config = dict(
    head_dim=64,
    positions='rope',
    qk_norm=False,
    parallel_block=False,
    init_std_o=0.0,
    learning_rate=0.004,
    lr_head=0.00531,
    schedule='wsd',
)
Each number is 500 + 40 x the weight over its row's rms, rounded and kept within 0 to 999. Layers, rows and columns count from 0. Numbers have three digits each. The size before them is the row's rms in percent of the matrix's.

# layer 12 attention key, 128x160, rms 0.0749, rows 99-127, columns 80-159
050:526456523492439543527473492491504550503452470472418584504492470493497492485549454501452525479456500516526467466468489445510525487584420517589564607559458540505529448511457498526467483487501472531519504483555463467466548429547504436556533518
054:461533528510528518495571511499495601495500549533515491498487511430560483541422488454513508457530472511498537475437467480518441488550482520543479502470462565486472494448580506505503503507586515515508504489523525475481560480519495518472502488
053:512492535491478466470457493438529560475485511451456516448518556457453446501536512496541497522510517468462535543444512491458486447568528523528515549496545464521463520475444539507477551469458523528542465540513459495523489512485451486531467482
057:491509555445487470591506537476498530462506571503457544465448564554454478516556494509536570503476513525501525458430481439505574446527473477523468533483519461475467460489492533504499510474554416473508441448463543509547461504494502508544534457
057:460478499457518442534474552495452472549466466558444470536475479539527534515466534506505488482465528496489462457536477473517495460459473503528544440517416508515568603532483487543564468541466442450429577495507508527515549529495497544514496529
057:458490531488511508543528483435527501416393556531485571499495518475461433509527504466490536484449551489579505468417469489523482584500502489485438496515530432480435465454535525461469539439554520494472458531482501485550506456493513547534493503
059:503459537524455525424551471499473481503509490461478468500474494519487457494492464535500472544441504510509509556496459500529603455517472471545533532561536499478503512469472515433507460485455522471445445463451474498519457500525491493458507466
069:486431505490466535417533488499444530542522488442521443513477520516438519450541505524478461505509536519472478544506521469515563428539465473523525499552555439464470550547437477439523477518459510499492526460524449487540490530502490472515483445
070:491465491509485553553504472540483510501465509444515499532491531507462599504459471505511474495491465582499566511458521469502553537649581470406571519436513523470478529578494475434513553407535516501468506519502514553522514533510469474502507488
068:485580498511466543488477564468502552515535487539475488475566533464480529477489504480403489515563471475464498526566504527534498408490579552532515492524456474509530533542461523499472435504555525552532561478499497481522497476503557509517499491
085:507505563481537483461527590455448560454482509426507491463470524514480457436583516492418510488519540526554496463493514494546514418466499487482464589545455469468437466485529475476522502512500469509533515516531534515524507477529475530533528529
083:532530498489624521564475506467504513414444510489462455419541467538513539506519465483455555463422543490491484507511445485529508547406461555416470484486475475490496483504505487518488499474567411541500557575527501523510504409475488544563480456
113:530514531536458494500478537507532535494453494504469525525600460473553494566504469524511548490525440490563517515447467493562453483492478491474450534502455471541475476455536480520512446539481520490504525487465563469498537525490546469549498516
128:447556563544455510535443496473531527494470510527451488477572515430541532499493512514446523496480490500498491495502480474569512489553528560486523503529451498514501547561531502471537415485553523529472535527519517498535475480452527494563506470
127:522520429552477484454493456519519497487427510483526527513592498506472572482499469532548549495522505469490604561443435417469443576485527455495487498472504582514459481527504577492514479532473460491452537544529508512432479584495497497526525488
124:516394449540411498562530513522567447483429554506519523495553563490536461491458504455475493528518528509462472497373549512519488500477500517595504535487521515473551488501524475553566516498552479472512489483516519487459530478533520490461570491
123:512481503409490475502462494543445507515517451517485594555501520465579489508429545512466488540517490515551600519599461480504474539454557439542472470448481462499511497492495550444459400529520505562443485504504446482537525553513550494436543487
137:464480504524520480472451502536481504552510503498557496456477539449526493492560471502459534569532522537434487534494496471530510417492522479470484501532485492525432546504519538558441609478490504517522493611509450520488502530504585535464540462
138:464487559447493499448457491522495461424411531512519512523427532476477532526466481461541531473561480504477477476508494527543503529496468413489443546550463555547474479492474445411500448456493514464548536551533453529451496472536421557489504461
130:498523496550516474542481481494568431523481532425570457459497542503498510527512488509511439512566573441498499546606543461525474510540472474545492567486513487442473430497479492502491564535550449476454546521489534483528491470428477426487476442
134:503532514585529541478525463565506505530449498414446495530508475495532519535442512531549552533476440442518461506528580504556520483470535521477397452468456494553483538516466513547563528475506486498470464548483530564471499529535488485401593514
133:502497456442504479532476510466467500548620519480491478466516531455554427507555510465523472410506429506441539496454572469479509508507497582483437514497483545515559519490509556520468474485424469541554505521545429460418491539514522456528497481
135:540480479469489503474499487510561520430498457518527498485533477554515508482506551507499457500593514534433563493522536575498480575454562519488493514458522508433497515520455497456517494454437475539464473481505509546555464500495486427540474464
139:490488482476518522468544510487459541501540492476587520477548456501476513535514574538439503504418564531461482509620538463520515463496540468540542533455491561513442512531619438546589467539498530514471460523512468556505460531497473476501514511
138:526418480512462515532545542480488475497507499427557567536506554493480503465526466487417532523477526444473489506456509512479522528530497474531529505469484487561474480534471553523513427482463556531522433513491559453429472433505504507557492477
132:502608540592502508504555525501565515425553514422479492478396511549515419435470589515509471500507478520521532502447488524521530504529495548570490576495429468521455509608466472471553491519534505515438482513537473516455490520527498489428461530
132:465445491459487505534457498491446497435441526459383495517518489462411494495519560458456508489493488517528464514483461486511470518579533536498493558547504510457530538431523495458540506473494483504488571567505500567489415486453483465413522520
134:493562488522505515530492522508459504517520563481508531550529484566449445581524479496464467565531536540468476513450576475485471555539457528456472451573504479469553487553534447481501497472475497475477454512509546483526386496595527515463464477
143:482509519449460478557556467541514513470455534438574469438399487456508460489489496534502494466497550565469517509404451443520496522504518529453438517445536420512470462501523525464498491449517500426460599432492546463552531466470464492558585499
# layer 12 attention query, 128x160, rms 0.0739, rows 100-127, columns 80-159
051:582477499540493481542489498520452449503433525503432434524454549461417557451456505497409490458518486550476480462502528508518487518451558545489557479506530458519500532527482546521432566463495495503450582506464486532548486496489551433454473495
056:537492490499519445484524408563421473556519456507568563475519539515562490541509498483507560470570411484488478477515390475548515511504503486473455418498527523499473534472455475482522537510494494450499429508500499447531516513537518514488519530
052:519529486493608460494507514428544490528478506561502490485526480510535523502522452502564496502535522444525426597529523453562513501477475550475428422538528554502514518509501473503519546525514514477503513583565457523526519497504532471426489537
054:508528580549467511469502502494504537522494569435584520488491547483496500432508498578503534569441544541522531465479537532397499524477515468501504584578521487468532466545525491516485583520441506521516529494467518563546518495547490480509583377
063:461530461504500429493500484543516500514537483496548518508537521544522525591593503462603486523532444494484516548541451472512537545555440511499401485499509578479518513474434541505544513456546510492476472492463449484441504510505527529436518571
054:517490463465558506521414513531487532469504524485457512511494484456499475574509553450475447546458462521537488433413522549495523519537518528490564588559500476503498523505553495499456506453490479392484477441495546482482509484479459474490501452
058:581504504501495475528490476504464513458457537494453520508492486427478461464445558525518525571469508517508517451446542486482457553507521471498589592556486450491480509485570478498396519480453445450474473436503537514439491515535440468510488499
076:498538529479481440447475436444526466461517509597469479562562493504521469518447499585515595468471502542546445499472522530495482460470548477525450505505570443513519412494530501498445474536512470561438503520516494564413563519504542460531459448
072:545553487492484532488507523465466492541544468532444402484523549510459524447427464494435524474451526512525507470485538542523451487450549489524593527525471469437547528504506501477454464480453487501465532498538541513517511489492467577514548431
095:545482490523499494606537488496507508554526529449542495512516533451480566553513505481562537448504471414463531466541498477548475478584435511483456529456466481477535514518461526497499537517502484504485449439492474403479446489467478496493520524
095:493441515414451440450485450482548552543573520563473544564488545485517492539464489478567498545501473469456489490510502510442446525595565494512536450476497547553506482558520523599513480535470517528503455529465574537496480527516471510470467497
092:528472485515471542493517497535476499492477451463505492454448511469577425486513497446520494495557450480468491463517555472571520492530492500521436533535509457481505500550472507492567444482527581533517544457536435458548477474494463540503562528
106:508583523557537534529521530510467522498470469515482453462535568463457548452475504532474485451492537528536560515461520514489492476419480496538564593545513467420476582482512468372444441476500568476458513509526449458498500443529490584575577538
118:466550508510431532502447455493482514461518496524468543532579523506482580490504539539491467523521563528520546570401423495434433493491520480526478564541502510457474568523520504475465522524458502482503451474514481474555507529480541480571524513
130:456432488495451470515559425444486473459520442498463509507559493513553437527440450458538487546473386550561501529480514483485438512523539554524490517487508560505539457529574497513540497439415468433545527527507495536505535446493526481504455485
128:548476560479445509472495524469460465574539553581498513511571493556509541503499492434523561446488547507576516543480455426534500470520483455591506491467535527560502542513490475490442484489469551493449508406500495486465506531420596528432564457
127:513483502501504492509512503546531406526541472490544471468470415439483538443563458434511518573526515494470589515512489525568444493520490512522414513505522487469457471546486465451425559465625492557541513584557487534457459556538496518487506483
137:481480484522501577510470456479484507531502566463525514572464518364497525496467502452644463518608463561461511598506476471490481451533515513478492546472449513546482484537501484508515491515528525532556527517482472439497505450583513541494571491
139:445422528556463426500551470509547440539553591453540484472513476541445493492570503528561497517544514493528540536598502488544515487526527466553568548551505499467510480494473529502519514485451489513448514535462518444559549506551469423551497437
130:628492493547452530490554468515411489483480522488497484496522492447522567499459604555571538553450540543434561502476518466482504505481536552483492478511473478496506518449517475520497431520445482524504562464479515564502510531566460490460550440
142:505489475495415539539525477486503481558553439474493482445441387460531498495550455553515502437551501507533512465497511540515474496484440545497495465452466509527531512543484470501499479477488427476531429478453440501486513526537459569498480524
138:425468513512508518479565594476511505550479456554482404549443420540518514493476578481498467532546512419476525513447561520504433500464551551476492475462550468440496512504462434502441443506487567465485513501464524502504531462541491439509532512
140:461484504515488527487486466481502578528471540466535440446540485534514430490481526545476492562466500439487493538479433497546486494567550500539460503521511545531487486489521394504568399493521532527500495518493539464462506549496453438477583520
140:511522409534444436545454422501474542531520492504474537568486520567553500536479534448451437476487542543485493551470452518448513531460449601515543491519496446546521551512502474481547475422512501558467471496526511504508515466516527469449556507
135:551452552518456550487538524455544534499560571491462552488426499489519485495556476481506484500544505487513539479473480445493491484526534508492522553531398413517504544495522397572496489454505447515500529537565492485556519513535455524480442533
138:501426534483483535483601495526497496497441539445462510553476480499484538531501524525537557498471474520497481450511506432505516466539588514464485566494470503534502478477454541470552577533475526497465580561551492535573491480464519530489482533
138:461486466524485568568529490461450506504466520501485423487507489518506511483488464525553547555495508501482473518475514526525595531518523477542519473536477538506482466537461477495499573425463474534478487479588558438486458518421549563501515404
139:516523478392507452464488531477478500502446520512532547459424513503498429534479507568522506498564545523501510578426482493497566517523469463455466527494525481560474543556512477440450476476461478391478474540510521532509576499480552412533524458
# layer 12 attention value, 128x160, rms 0.0926, rows 64-121, columns 80-159
105:499464523479472475540587402549473509493444430486492506470507500446458507510519560497498460477499497492448452521538469535515530478440496473510468471474427484519438564435525432479486475539491447529551500501522510500491450498460503469528537527
115:477527499488590469517631468543491442568562479467442477492516466519465439525549486534528501538556491485501524561515514459464523488474549510531491506466556454467483487447501516449495450565431507499569536425561475458498501511512535494466472434
111:397472559509393493471549520466519468477519477469477520538517428479464527482529409510498536536547515507549486554557460531541461484507524467501464523478485526489498508540494531524511510466522439535501481486571451505497511473510556589485502506
106:520484422542524476445513535439492438540496451575507449441550468485525488533511530521489458524513497577532434461490472524571423533459441507532427586501493494564506505461482576489501529457521496470462507489503487553550476463435465520448500529
106:473498506570527529496533551463490582450528495466536488538407453509457469469528459511537514498503545525534563410500502473480480512532524544470565490475440553564496481492512487446490542570529582477528434445435513596482542475437430557498468505
107:485508456459489513499507462499475452522496519492506510511467508461464483447537504484525512470469458535527562541523480435406499481425520464554525494442473451479459456519543597537452490508493558467520443512506493521475544495437518568481511503
109:508533467481453478511504459505516547524499570480543471597533344553526491471460476534501518464483512536496523495532460530511529448499528500593470503536530549403514498494538493507468531499437458461463423528451524428481539431509477537508512506
112:505531535464515513503542502537470492544463514544538538494561514535501470521519459434463465508516441468524488445529481521472580455465574547503437486595559499530495522483480517475562508457484588504515526457513481464508480504489428500519611545
106:508469503542464549530488487535462484490440533556478556508467442485522513515478453448614442462529566519530525442528566556440518531529566531536469466429517512530477521469438549529573527539534476418525521491495531438512491507549485504478476482
111:492480501448507563492500534463469482467545455490496481559448463492459534504525491464502471577566518450556482552445458483485489529466518547502483536450474498491568483576494442548445543480508559529546496550524454538565496494476496489561489529
103:555567555512475498405528496449511481574602445524488527530458457450535541539533432516508484444508518512534422485512499457530485477439557508564455517519451482562529508452514444456427462415499536466431546515528514450507508442491504523509524398
110:517434494515480487520552438520528569437505513501464492504541480497527451536427498510502464510499460524524563489471507506494448487494611385492495540564505537533484471504504515473452534500430506462503566454549562418502532495489518457482510463
110:519536561526548532474454463464573409511518546512473575488523475493589483498457513478488400533468483542552468511499512497496574475599457530495480484439451472476522514555410524516451495550507558444477553455495486484477493473455495549543494524
104:487535498489586528518495472481486547541444502467478497608518525533570508537522533507498523505535520624479467462515519519541523473542547437436444509433468445556512516571493485485516491508463454459597493469521451506528480511461551519498504452
104:483409495427542568527460499457422524482493514444537458506514499442509527505407524488558471570483539562529529561410472506460520474467592545527507550533455463432502577459447474517503414523553484462517441462470516485467506527495421559519529469
113:583495482484491465505450504509503572499491564480531479442507474467516458471467459513451508527492463401572477483497529465523473574545560405484482465540471555453458425512443505451517497575487588526437514400558478507517490507539451467453509493
113:478412503511540425495556515513456508444486475451459439531499443449505550526605494569540514550503479469525487464472487512450581514509484475523470493480479514497507475464406524537483453546492572460442478523462500473561476431449491472557526453
106:518520496557585496452517534489445532485522577486479570502498526488489563504517518520524408464440558506533462491501478535472513566513470466536531455484476499579479527465543498555513486496417467449506491481481451438470533494568547445484466548
111:539488468545495501441540468508486497642521509366492527548453568550510500460487512483525523484554509531479441488464518482477484510507523522503490489504536552447494486550423489513534521567507525467432490493483537473555483478546482472505546559
116:425501531455531427535478539463499528509479576551523511528521525521493450534467530474498530525488511465455458495452530569470473506392549482414480550487499417529432492414525445459550492536501465499545525517497515479504524490406571471427450456
106:493456508480481522498527525519541441515512509537514556553521487494559489457532469428501467472471464413523455465508502580475474538516482535452516511538486467490406565506616554437438503460507439500407515461506407484511505474516446506504555408
107:520493512485456570423538496512512455491526451493471482404574497441462450495495492443493422543537532487473623438474481568580528457547516519493570443535513452511526506586520524525537493563501469453473512499556533492500480462520505489422509526
109:489503502501479500437442469575471538470439498478455508493483559505482523540508466517510499528481551515507519546479522424501448502425532464496476482520411491507530506560491506417417499484519515445467489503454538458563485507532489482510449559
108:493429517503497658477510461494487448544418544544515470508492452551537573475464549482521527451533497457480539534507519534461506525494484467518473533528440459533465557510549546479471458557505562515542584488498552514432494452537459469549484496
105:456521517536547550487571433472535455447528520476497472493490476494465533572477546548446550551528452491547518509488479537475436511518458528581549478433460497456493535438460480574456490477531546503492507413534476475467497520535467509506487542
109:395439545528554497494530504553575525455480542494532577486473429555527536498567545499497532493445444513486517432524509416501496472463460481532507480441555446465538535485496580544569421466590516499510482558562503511548472553567510547488542534
111:448519472527502532489446507478426509451487501569531526467501539492465485465487480476460534437541492479435520499454370547445568525466497507472487424507466563549540468499479549500471550474570479576481506475557583530445437459497463500506518426
098:507498488469558540501579509484428418501459464509549562480511524532522503519481492507503501466506497526519467393511436530524487425445606510510456446542438469505527471494457543509460507527478489548546478489470494489437446431438564410526430496
108:470453559438453541461465541452526515564505548490533548513510524541524486543513506559482571515500486468465519422508420452528536476528565519467492564523472480461514564518575536587506500537444457531475466525584502511555581518489392450478443444
109:559486489500494460531560515505540479493537460467485464472527548523450536483479524424459608544552477570508453541494371505448531521525517524546501541481501499480429543453539513490553545515463486470540415528561474506452444457579493521498448485
111:496542454489538502467497439459551564552534486456452497404486463493532532462448463485484525453484523509551484457428520521507487535512508505553480510497527501557434497412541544467546480543479515485531490558579527592495456440479524475547572468
111:530520519479467506548440483344550421487518493523464504510441444511471494473551478563445495501459456602531534527511472538465535503554543440489472520503563524482445519522500504469513519541526518445587538487479539510497440512541454492474524476
106:581515507486484528451517430462478473447505437478507476497579583488420474456600499500502543505491509485514469561533471527542497500511465547527502438502427418499479510496476423535540477508514479522531569558450581474447548505432531538521465566
112:502518489553516548552477380489493524512489463543474519537473578488484534506499525543485469476534488421472534480463505443532519525498536549528489514465520497541464446460550430507493485557576457461498476560467482479535476471506499484524443456
105:540529457490547565512561495486451573489437471549419508464531531539466470434444483481516498515464474500394474531504468525521457480589467491534491530473465544523533486484489545513501453551505523450507476506545453487543510422504453445532463486
106:629489488508537546518497463442488528538453465498484514509504496508430486444511509438487528450447475494517583534474460481514560485510486499543488532487553576511514472456577497504493457464524469511469499473576524495528477500482468484468511520
109:509464456518499475494509460472557465439549521521426585519445615485533523561460458481522535546534457505470508510538485468443480495440459433469513553479527472515547511496447489458541585441516460470547472478476513455473479370533513512474510449
110:520487467454488482542487499476551568513489504454574518429425517483520558511526561600580540558438508477473528492509457578480490486522505526488436558555505474513543510500498512487516448474521463548465547551500522460562464473518523565513463503
108:539478468472528554523526537459473462438507456468550490474488531453548493654453526514582478512479500465509493488455465424553516436500554473553502499541483504434506482477555550530474520487505403443450525485517478508516479507543461510508463535
107:441528430466540578435554528477548480453468560507503465494480501503562481484524471488491458510537496387494485492539478469448535512509482507523519518477511548475467539506467515433484578569492483533541503479514478479423484494545517510432589539
111:464424442473494482532512508451492532526486455432525553458508477552525456417463510480523536542526519439488487498503544478576493518526510494470516457488484446478432497526482503512456522523529518474494514473396480511448451499527477569539490474
109:467470497493508518523480505456484487491513587452503507464486493544467504396534414459482399499495390412560515498501532475497453516500555537521482545489473500496527470492545518551482522387543497528513392579451522516512577449539569404550463499
109:475509500493519543429465512614484502527490541455553530482439528494496447542487487521485563486443510551600461540568469562473513546527503463475514493531460519437487423449547504506502439469464494471453476528494586532498504518500567528512515514
104:524520515456567493541442463565545435533421471444478566477506469437546440517528481541444454533501557576499526502496509509477465506488482475474495535473542510497586521532569554499519470441474505505516495471463501500445473539506466498458538463
111:485508504480464424437508493507426463483475517474497467484503501520525471474459508451496532540552506441526573508491529520525506483502407492507472530541566441476470452446577563481505468439518560480405506472606528544465540453540534520520428487
105:443478433509512481505497502572527507495459460504510509451549494538482510518505523476526465495538437515577481511489471474452519457448472505527582496556453565504567563465530510512491493572535461440497501545485614544540535554490439569474490410
108:522431470480482630475543482453489543448538429458551507534420488519469509505504523577499481457474502494461437552418516523545514508507401415535483485489560565500552471479580525422543552479540478511384466514445467507490509525464490512480496490
110:485536448537509436428523493417429528496529488470480516470515481486435475481454481500585545570483446558437422513554542492474482511522493402526500545522525518480486494569489595499486415476542491482453565446457519447502498518581543486471517524
106:409493559445542526508481433397545498520450548502473501435495459460476456543452476495511510501522485453473506495541540497497508497426489532570540526496528521625556517445436486495473461530444503499488457512465502450455512478468462475427467482
101:512444493499524439470442482489444579517530398513460485537533450483523473559560458460562446457530435511517525540488487505451532550491469526440506498439437413513531515510570516441548512583449480559555493480535495402485525530498444461449518537
105:492482498442519490475543513445508472530456463509518521529501504535569463539572489551476559567494512503584612568490500544478539442544476472570520470446487563487543471555498487446442492524550542475514586539471538557504513514612510495481516511
112:485464509522447526528490502495458534442595461525432466461437526458484516480523536497486512433477544524475509430493507508453478479423586491546481486486643535505481520515465430472544502529488481516423537521502469515490514475500454546532442501
109:468493479494520488499479548500525550479499499477493489499536514446515410550505550494498492474493528478515515560468496468541495550596522570517449452499462463562489516558512492453528501503487407397481440501438524492482500449554497538448469555
109:460523428472468518479494548452480510441491533536473460534495494560514515527524566498517557552448476484525518446408484537490488504527531505496529482545496576479547488503562567459490490479476548483489510428480499460518508547542478452462541460
107:488504595509539481567499538449504450514487565492563499554553571427458501452504513479536463511507442531460459533553514529404513507441482503492383500475501554483511490476527471488542481523483513480431493472474516488512452573440465572536523499
114:558479486497481481504519521518567531534573497543492502559567492509436508542551466471554478603432534488502440488540481465500471435495519544514575514490480513521513488525494547475597524474503521506499512482514487527511579530555454460503582436
106:475489482413592483548489521551436448532551502466487523472481429476515472500479503520486515414516442466461564511576390517552427496465533471541487485486463525520401561511506416518548524470543544540489479495470543458514508536514510515516566453
112:464481569561593480448435542507533516459527532523476525447567449468521473456517573500477541483507541565464418537465518517499583456482538415533562550536464480460485506430481523471513510412543499546536512473490529543498579520493501483490512546
# layer 12 attention output (transposed), 128x160, rms 0.555, rows 64-121, columns 80-159
111:487535478514502545477480540548508498520510602615513482529527493483565496507416478450518506526460569553533559532525514463483422553562504461527560492495473514481458411455487588505510497444495537450561524490493491482412496629543483507441473420
113:490496507494483484480429456503512497531480508454491462470454549463488544520508514489468484453463510523535525360546491491502432473467476464458436486496456544398450529512491509485530554508459475553474548457484535482437472551505524497490541548
112:508439552583469524541455493532453527536563543569493520449512426538537518515464483555493496470508515479499500480533505479483553545468501575463554478458528501504516518497499506451494428569523487507438468435428542507515573608481513490545464535
112:472449499485485361478485477483461569545526521538481487475400538557524551426520538416466479487533541500498537487500522513444532513533383522451479502495513499481483463473439485564485507480516494480446428596470493516570526509481531499579515484
108:484450523442518445492508442487464491478477530578526500511517497455536507470520436499532507518539457537548526517464553480501505483477531487546426540452501576489464556553539442495537517478550518548432519520502488499470490478503604396510527559
108:511496477531420447504545490482499542484482587559395456521512488480569539505490506552503490475512415535529558560506507482487493491517538513496412428573456459511488540487487541494456458476490412490522529491498532537497550500519479401544544516
110:485422484471474546512533573457397495500537494448538453455475487474475477503481458567480520513555443537429536502512516436504452536458461533516534553489472452537539601535484428499555523500502481413526512547547498541499475529562495522469502508
113:440506515395490478487440462515477458459440510466544491489487530457510474541520495462504496511524509473553506510460453471526482445533508444394547480499507519453541515511483527490445483475526461507518536422439517568506502489501525522486407499
108:528523470492492507454478520505509498462462450498463490514508509538510541510562473536453543453454502525486537541489452499549539422429508483510472460560503445509423530504552458459528543413472524514416442448476474508556524581475482480489518461
113:552547485546490434527487471500502487513568449535478490479453466486508452459419489608521522446410589427509479508528572459454524556495523514531532531523519488501456533464452517553486575530492495532536451500507570442554564447506508472527500484
109:477463447555500489496467494528520526505491534554482518497575573534476511505527543474526463457438471541530578520504493521538453460547607471536532525580448498541507474452509521555519626496474492519475524452513524495492466563552398445454503505
111:461569495454464480488462567506474472559543530467521390520488483415543480520481481491459456486489489547487471430459461508515511451497425513522560476470541429476615507394492468461522539481547438499446535506520408494530469478518444489602426451
112:450506486476519572526552484515524511487440497567484469483460517604480499506591501522431501443487508485519487502548403527526512459504511504515508594567492563535455475479490494501488419466529467563523435553510480444487501464526495537512537483
108:496512546532503497473487487518480477449493496518512487480449521477486525471436529485513486500485423524574460439491488571467510431481517479426553455474577433440470426470532553532462493528456498493520581457492546484490529482513502456439477492
115:475536444514473488517456481511528485590445473443469429484534373509447500480551481453516481457480429437480507503544514559488497495501469483530523451480476504488523512462583411559445561437496463564545528547464488458533527463491545482451445531
114:518526453476552534480543502533491453509498502483446547411531558475498449571504467501503391557570485480547491460468465458500534425548469506536437528490473500481498482521557539475473511373540442509504476515483506463577443490492507530554452552
114:549512440462571538497468474434448458490522522464421454523498473557583477496413459464493427553524501515510518476571515492493469500489597513472423507524552473519559508469539502543477557491465537489511493489523463468482529453477531497455481534
108:536530475456453474559504475528490472500521493515575499430532472529510510459486473550477519497562563526403557491468507512542459485504486521464523541492515508463542489563464537482482465539549496492491550615448556532529510537485508428514503445
113:546520516509526476485499549469529507451514496534498472519510357457511515459519533498481505580501479492462566516530443509508446434464443460496521576427431462507481493429466509524472474480494516486539516521461461526510463498456431590460442469
117:428485497589446531455481444478528518458440505466502471447451505461509578492459427533520527583463492525626477508495518534525506495479530493459494424509509531437565550610562480477473486471503537562498476580490536514468542506481429534559524446
106:512499538431530482543472521499547554468579482463490464513504561547470560510533430536477569482426464534493447466512531548523515475561547469497503478511478524448541541512443567495459490434599440496506506539461476564523470513509531442467470517
110:448476449522459493498544602584559544478511508528521478586490526540543554495507552490495544444550603443542515508519486566503492495491549504509501529529515495413515448537485469488496534466459462524502499459405458553525471450488478490478519550
109:540537491482492454518464534490510496485505503499538503438516446505517545451512490522521473523568446463487475497465477467519510467545501479476553390498476538489481541486586526512520481484404411477538498520585516511531471462497526473480529414
111:544558500489502454559545534558454473470498486537481497552515551546542475545495516496410464512472491508377502496455525494578514553442498440438519499473512564465475474461483491528493479441493438519463431557497534513540509513474531457467480464
105:506454529506480483492493522557466456503523569499457513474461463521525504454517486506490491553518492498457538496524484552503493497485532496475432542463539487458466554533520523447501536506523450452551523518531463532446446489447552500570577552
106:493443465465520511488497507532495374463438529455422492503490494522530493513467536498547542470499485545477526532546477438503466539439452489425524439474490490488436461491523518448491547495546534495460487545449599513494508488535467491548491527
112:542522506465503443561487514574500501442523523544516480542495388490504469522430478536444562492474436469606479494552553419510535499572470466528474579536563505469519553456535467544492456578505578470491515477514494563494494573486500473509488497
101:409507575520505543553461538493490473473453456561558483536471472489425523443476509459463501478492480450492514494448564492497491487520502479507486540494581488500479539502598481568467542509412444509542438575539546453527528528510465511513480512
112:533522422484479464481514499594403513507462455466449510577516548496502518465499522511508423449452490588500416517552536470553498504531507586585498495456468477523536504487485529444532500532517494530510507543506517519555472457464477507498553534
112:473481491529502527529469485505521536492464564432507572514484402469554521446500410506404525518537476485551489495508516497461488461475490471553490519497492468463461555527475501531539561522555529490402548447433522491528523550407516479520499555
112:523493580485480495542512476506461496431503497530520542556510441483498494611561579444484545547545538472449500589550470544484527485509416505464478537539418502475492416551490500538461535439528524503503540520447500501522524556470529469525518521
115:501505476524523527486520400479451538428586503500445506526566569523553441499520528476508555475518428406502440450535536483476469528468423500500508442569490604511569531519536500544564423509474422474458509535464467522493544527461492521498398562
113:429500483594402529493446548522575516539516470559516526513428505489595523510466484505514437541508509509459535529483535534471527499522537516474482525516581561518459497495480581557509456553509490537428462454582510525505482510495498481475499461
109:510485438436522527418530539528495506436495562604504498489489414487519520483468486527509464441505518589455454522522540555452465529506485487473499438549520461451504448513426513517509572522509462555468490506497551544424475529501453524426504543
106:516549518510555527608466521504481519530467446442545501454417404471505499498524509492555538427537501560533464536496468437487533552476435456515434472505546521486514495521486503485514582430519441471499537544484489483515530500487498549470516412
111:501485484513526481517472443520539474433486450450462455434569483548493558498495543501532551542543492547480524559530499436578489581450385574483465483480497539494462464479455498477481617508492488494506496482465503491503498548493482525390497474
110:493563512491539466526432518481532506527437444560528455476489501514462524527540490497531490520443501492483488497483488558552469532520607493560474515560543498423462455474517437558575526517517470491497537520590500516440557423519539498579479545
109:480481463462517482500463495437504421523504489496521487491650459483514482487473480487438446539519498567492503544480556494491500532525498504452533503545519516473518449525475448523563477526531559508511515454447388497460531478494414511484491496
109:468464468475600464496404506522483454537539521504401456516483526504443542403552533500515521482484518502430510500473507499510460529567550505494468523482450430493562520510429512505488460504434494464437512530468503471494485461454538504523485522
112:510503477466465523536468546512516561493490530530456503547536461530416546498556526455478518475531441498516492512463460469514475536487515465461533550480534513511484495529481538471477450447556472504468483466503571544489546521413538541519416493
111:523468493519447549503545532514527501489484535471530454488531537459466400529485572454472430485503499464451564525553545532500480501553535535489554513490517475503491453517512429509566530448531513489490503570462505585492546500548473503485537537
115:494501566459484503491527545524455520507498401520454461514584523451534574557509480622538548460511489540483505541522463463505499521513449499468547503496475516529500470510587513526518493525454555483490470531569529561529424503448541525528562517
110:524555468519522521577492505432502548469472496500415551512564470562535560480469559495418444469500454503476531511452445401574477535502440493482528498511418467486481479534532550536470520575587520432504463432573497426530447458545420451497535529
103:469486498474488450463456508492484563425543524499546486514553503501405468532521519482550473458544516495548477461572500540520465452475423383502501538484417527433530503455441491530519477575552516475483517513498472441552520444574555542499541548
111:471467456456503520569481563493549570479453525530524451504549536452503526510486499465501531498495514497475510478492481535504533541524410537522429499445466454602549457537465471490405522501489487477486432473485481496473504556451507497465508542
111:449517502563477489533448506502509501457476567494506503494478379508513499458470502477414436513520492443439504570510518523529458512514468506518552489478544497485507498583511486463504502503485451545483501517467440432474423527491551473514463607
113:487514525534586427547470509492447494500576524529507426463544453524505506533479447454579521501543528493414484495488473407496518507513508481490466497490576447519449493509410510526501534475557583517551489519456455529540483491461448421495553516
115:533507461572469538606480534499523547476509457491486449422490509491597484493468530500487505488521391474488452541464456453543443474556526542491526489461451423469537434524502417456583502462481496467413511557466440552587563482458536483509507499
106:575542490539505472452441543505482464519459580548551481488545511513495520456537486533458458456485506565541485508495519542511527533497426522408465498530483489458522512594561510513479513533497494459456534507472477526499496502518495539507513484
106:522495506460479475443544504519519507504527519481511496484379543477512513466462441446537556595543492533514530520525477550559473461452517454490598531527478532474511469450466477498501440490440490565507569484468497492533558483497531509428490478
108:526481496506520511545544487513482483476566531487475443489500488546432516488509521472512471530532444476446475495499473488531437528502460511415552551529489471504443507492509551502538498456469497518446455383487488420486486495484468474610471466
116:537448457465540503476562501438538468589482567572513545416516440457523478491502482532510499492495437461474476424521446523463538481557471490568486535423450555502489491481480542508437495437500516486527484440465520584480511501472479457461533520
114:488501413477447521463517518510454547485479541494498480571476453508476534416531461431509550544473470502461470515502516511514546478519443534495527467501486512485479516443516506499556449503536522504442497504512514613510528489530545515496482435
109:524535499400513528539460482489455496517548496503504530510561502473508535448480540513541499509567491469489496544556526441540508469488530498489453458463424469569462484468503451498477556548501441394468536572500492500472496528435485552582480510
112:438473502549469514444467428486472510526504511502423561447484435537497485507512478487434557542432514512587526480501577458598501483479445491546474473498434537522524502476491555510497472539547467435568451496474444494498540486612449470460464510
111:450516477574460482513471555505472456529469553448458467468502561536490492583584555543455467512474465587513456534485557456506541515487536448566507513550491425459448530498445532516487474524413503510480522488504457468462457479486546498548490502
110:493455457486439575529463421510494508454442545511487496541548412528512563535464504449530448527457502565484476482482570428445484497470434483509555541518480520511456493564438559544520476410457421478454542507482529530534475454501479529531516544
118:535528462472455540537501534498454498496444498479483488521481562573474493549510539527489529513467421423561523505474469507485513489475506545456514472410465534525507517565501481513525488559453485454538505530489543461536423558577491495496497493